Weights of a small transformer language model: learned positions.
Each number is 50 + 10 x the weight over its row's rms, rounded and kept within 0 to 99. Layers, rows and columns count from 0. The size before them is the row's rms in percent of the matrix's.

# up: layer 7 MLP up, 768x192, rms 0.0839, rows 98-104, columns 0-95
# down: layer 7 MLP down (transposed), 768x192, rms 0.257, rows 98-104, columns 0-95
up98 102:45 54 45 53 50 55 58 69 45 42 49 39 45 57 52 42 47 24 49 49 48 50 46 41 38 40 35 53 60 56 37 63 47 56 41 51 56 48 39 55 52 44 51 54 48 56 35 72 43 73 38 52 62 41 41 66 41 42 46 50 61 52 51 49 46 65 62 44 51 33 45 34 40 56 49 44 54 34 44 45 66 53 45 48 41 71 71 60 53 45 54 52 54 43 39 45
down98 107:50 50 44 51 66 69 60 55 40 59 30 48 59 42 67 47 48 53 31 63 36 37 46 44 38 53 50 36 59 71 36 62 66 53 58 25 59 52 53 34 52 38 50 44 52 31 49 38 56 48 50 33 42 54 50 69 50 55 60 60 47 55 55 65 50 46 38 42 72 45 36 44 70 59 50 45 32 52 56 46 39 47 46 44 47 59 22 57 47 52 41 59 46 47 52 52
up99 087:39 48 40 46 43 53 65 83 57 65 53 61 56 64 56 60 57 67 62 40 44 49 65 66 37 44 47 37 58 52 44 71 39 26 48 39 41 54 41 70 53 55 53 45 40 55 55 61 43 55 47 48 64 46 43 34 52 62 49 52 37 42 40 38 51 56 54 55 52 64 46 53 34 61 51 59 55 48 44 61 50 34 38 65 47 45 49 39 40 33 35 47 53 55 46 40
down99 089:53 30 64 46 60 56 39 46 35 42 45 50 32 42 29 45 42 50 54 45 54 51 47 46 65 57 64 45 52 39 55 35 67 54 45 72 32 55 53 36 40 57 41 59 45 44 46 43 62 37 58 52 50 51 50 56 46 47 62 47 51 55 51 77 55 48 51 61 48 29 40 54 40 59 50 38 59 35 57 47 51 42 54 43 42 40 71 60 69 46 52 63 43 47 56 50
up100 094:56 61 46 60 67 50 46 56 45 42 42 50 58 51 55 60 45 38 55 58 58 51 61 61 58 72 63 55 55 35 64 63 56 47 42 51 61 65 48 28 50 35 39 44 58 58 72 54 59 46 47 60 36 52 34 59 58 44 59 72 48 48 48 33 55 56 56 39 46 42 47 37 42 51 42 30 32 53 45 59 44 50 56 47 45 58 57 42 52 45 47 64 37 51 65 58
down100 087:46 32 33 36 55 55 45 51 56 48 56 45 39 49 40 45 58 50 49 45 46 50 34 48 60 36 36 51 65 57 31 31 56 35 46 60 44 31 72 53 58 69 46 38 75 58 64 48 28 46 52 60 52 34 51 57 51 50 35 40 54 49 48 54 55 52 34 53 39 41 67 59 71 51 47 50 56 68 48 49 45 44 35 48 36 54 45 45 64 57 49 40 53 57 48 41
up101 100:34 53 63 68 37 54 61 50 58 39 52 46 66 39 63 63 63 57 63 58 43 45 55 43 75 43 59 52 35 32 45 54 50 51 49 41 54 54 38 42 31 27 32 60 43 59 43 39 54 58 56 38 55 34 36 62 62 38 55 36 51 45 45 61 57 46 57 53 63 61 49 48 37 53 47 46 52 50 56 37 30 59 60 24 36 45 61 51 67 51 45 60 56 59 60 63
down101 116:59 35 55 35 57 36 61 59 51 60 53 36 55 59 46 51 29 54 50 42 45 43 66 54 49 53 38 55 55 27 42 50 48 66 42 43 57 51 53 50 30 64 50 35 50 54 48 57 50 40 38 23 54 46 37 52 35 37 44 67 41 53 56 48 50 78 35 48 53 39 52 53 51 49 36 46 54 42 28 56 49 48 49 53 66 42 41 59 56 64 75 60 57 50 33 37
up102 105:65 44 39 59 43 55 37 27 63 39 47 55 59 46 51 39 46 47 40 44 51 47 49 58 45 48 50 49 44 46 45 49 57 41 55 31 60 41 46 50 67 52 60 48 48 54 39 52 32 47 70 39 46 60 42 44 48 58 71 56 45 39 67 59 33 65 47 38 42 36 62 60 40 49 34 49 55 62 63 73 39 49 60 47 37 35 54 43 61 35 43 53 26 54 65 40
down102 101:72 57 55 36 37 65 52 47 50 54 45 61 34 80 56 44 54 52 51 56 50 60 61 46 52 51 37 52 53 54 46 50 57 65 48 56 60 47 43 51 36 71 55 47 52 57 56 71 49 35 37 53 77 44 52 45 52 67 49 42 44 34 41 42 61 47 64 63 46 58 56 36 57 46 43 42 36 45 61 40 53 50 53 52 58 50 39 51 48 59 49 50 60 51 40 50
up103 106:36 38 55 52 39 58 52 62 55 53 56 54 67 41 56 64 58 52 71 34 58 61 54 40 44 57 49 63 32 66 58 59 65 54 42 49 47 43 64 43 58 61 40 47 46 59 42 43 44 39 43 47 66 56 52 43 50 54 36 49 52 31 42 33 55 61 63 68 48 58 63 38 55 36 46 39 53 51 41 55 55 53 66 55 63 56 51 61 53 43 42 42 48 31 34 52
down103 101:52 44 61 46 42 49 45 54 53 55 53 42 44 58 47 51 47 45 41 50 38 45 39 37 66 39 40 47 51 40 50 43 34 50 41 41 39 61 47 59 28 51 39 37 51 53 71 65 43 45 37 43 57 51 57 48 54 39 45 51 44 34 45 62 47 40 51 50 51 60 60 56 39 57 41 66 61 45 52 27 53 38 48 52 49 48 63 44 67 54 56 35 77 56 42 29
up104 097:62 51 56 60 54 56 59 50 68 46 48 48 44 58 46 52 51 65 36 53 55 47 37 43 48 46 50 45 58 51 55 42 51 46 48 59 44 39 41 73 48 42 28 28 61 58 38 45 53 62 46 22 36 37 58 51 57 44 57 44 43 59 55 42 45 45 58 50 52 48 60 38 45 38 35 51 75 77 47 55 61 70 51 66 31 49 46 36 52 44 43 57 46 45 42 64
down104 104:34 53 38 44 55 58 47 34 64 58 61 56 46 51 48 55 63 43 48 65 55 56 52 31 55 60 50 43 42 30 61 55 45 39 57 54 42 45 44 57 42 57 52 46 42 44 67 61 59 49 47 49 50 70 39 48 73 55 45 41 50 47 49 54 61 31 38 47 77 60 35 51 52 39 48 49 29 75 53 52 54 57 40 43 45 39 42 49 63 60 51 61 63 53 36 48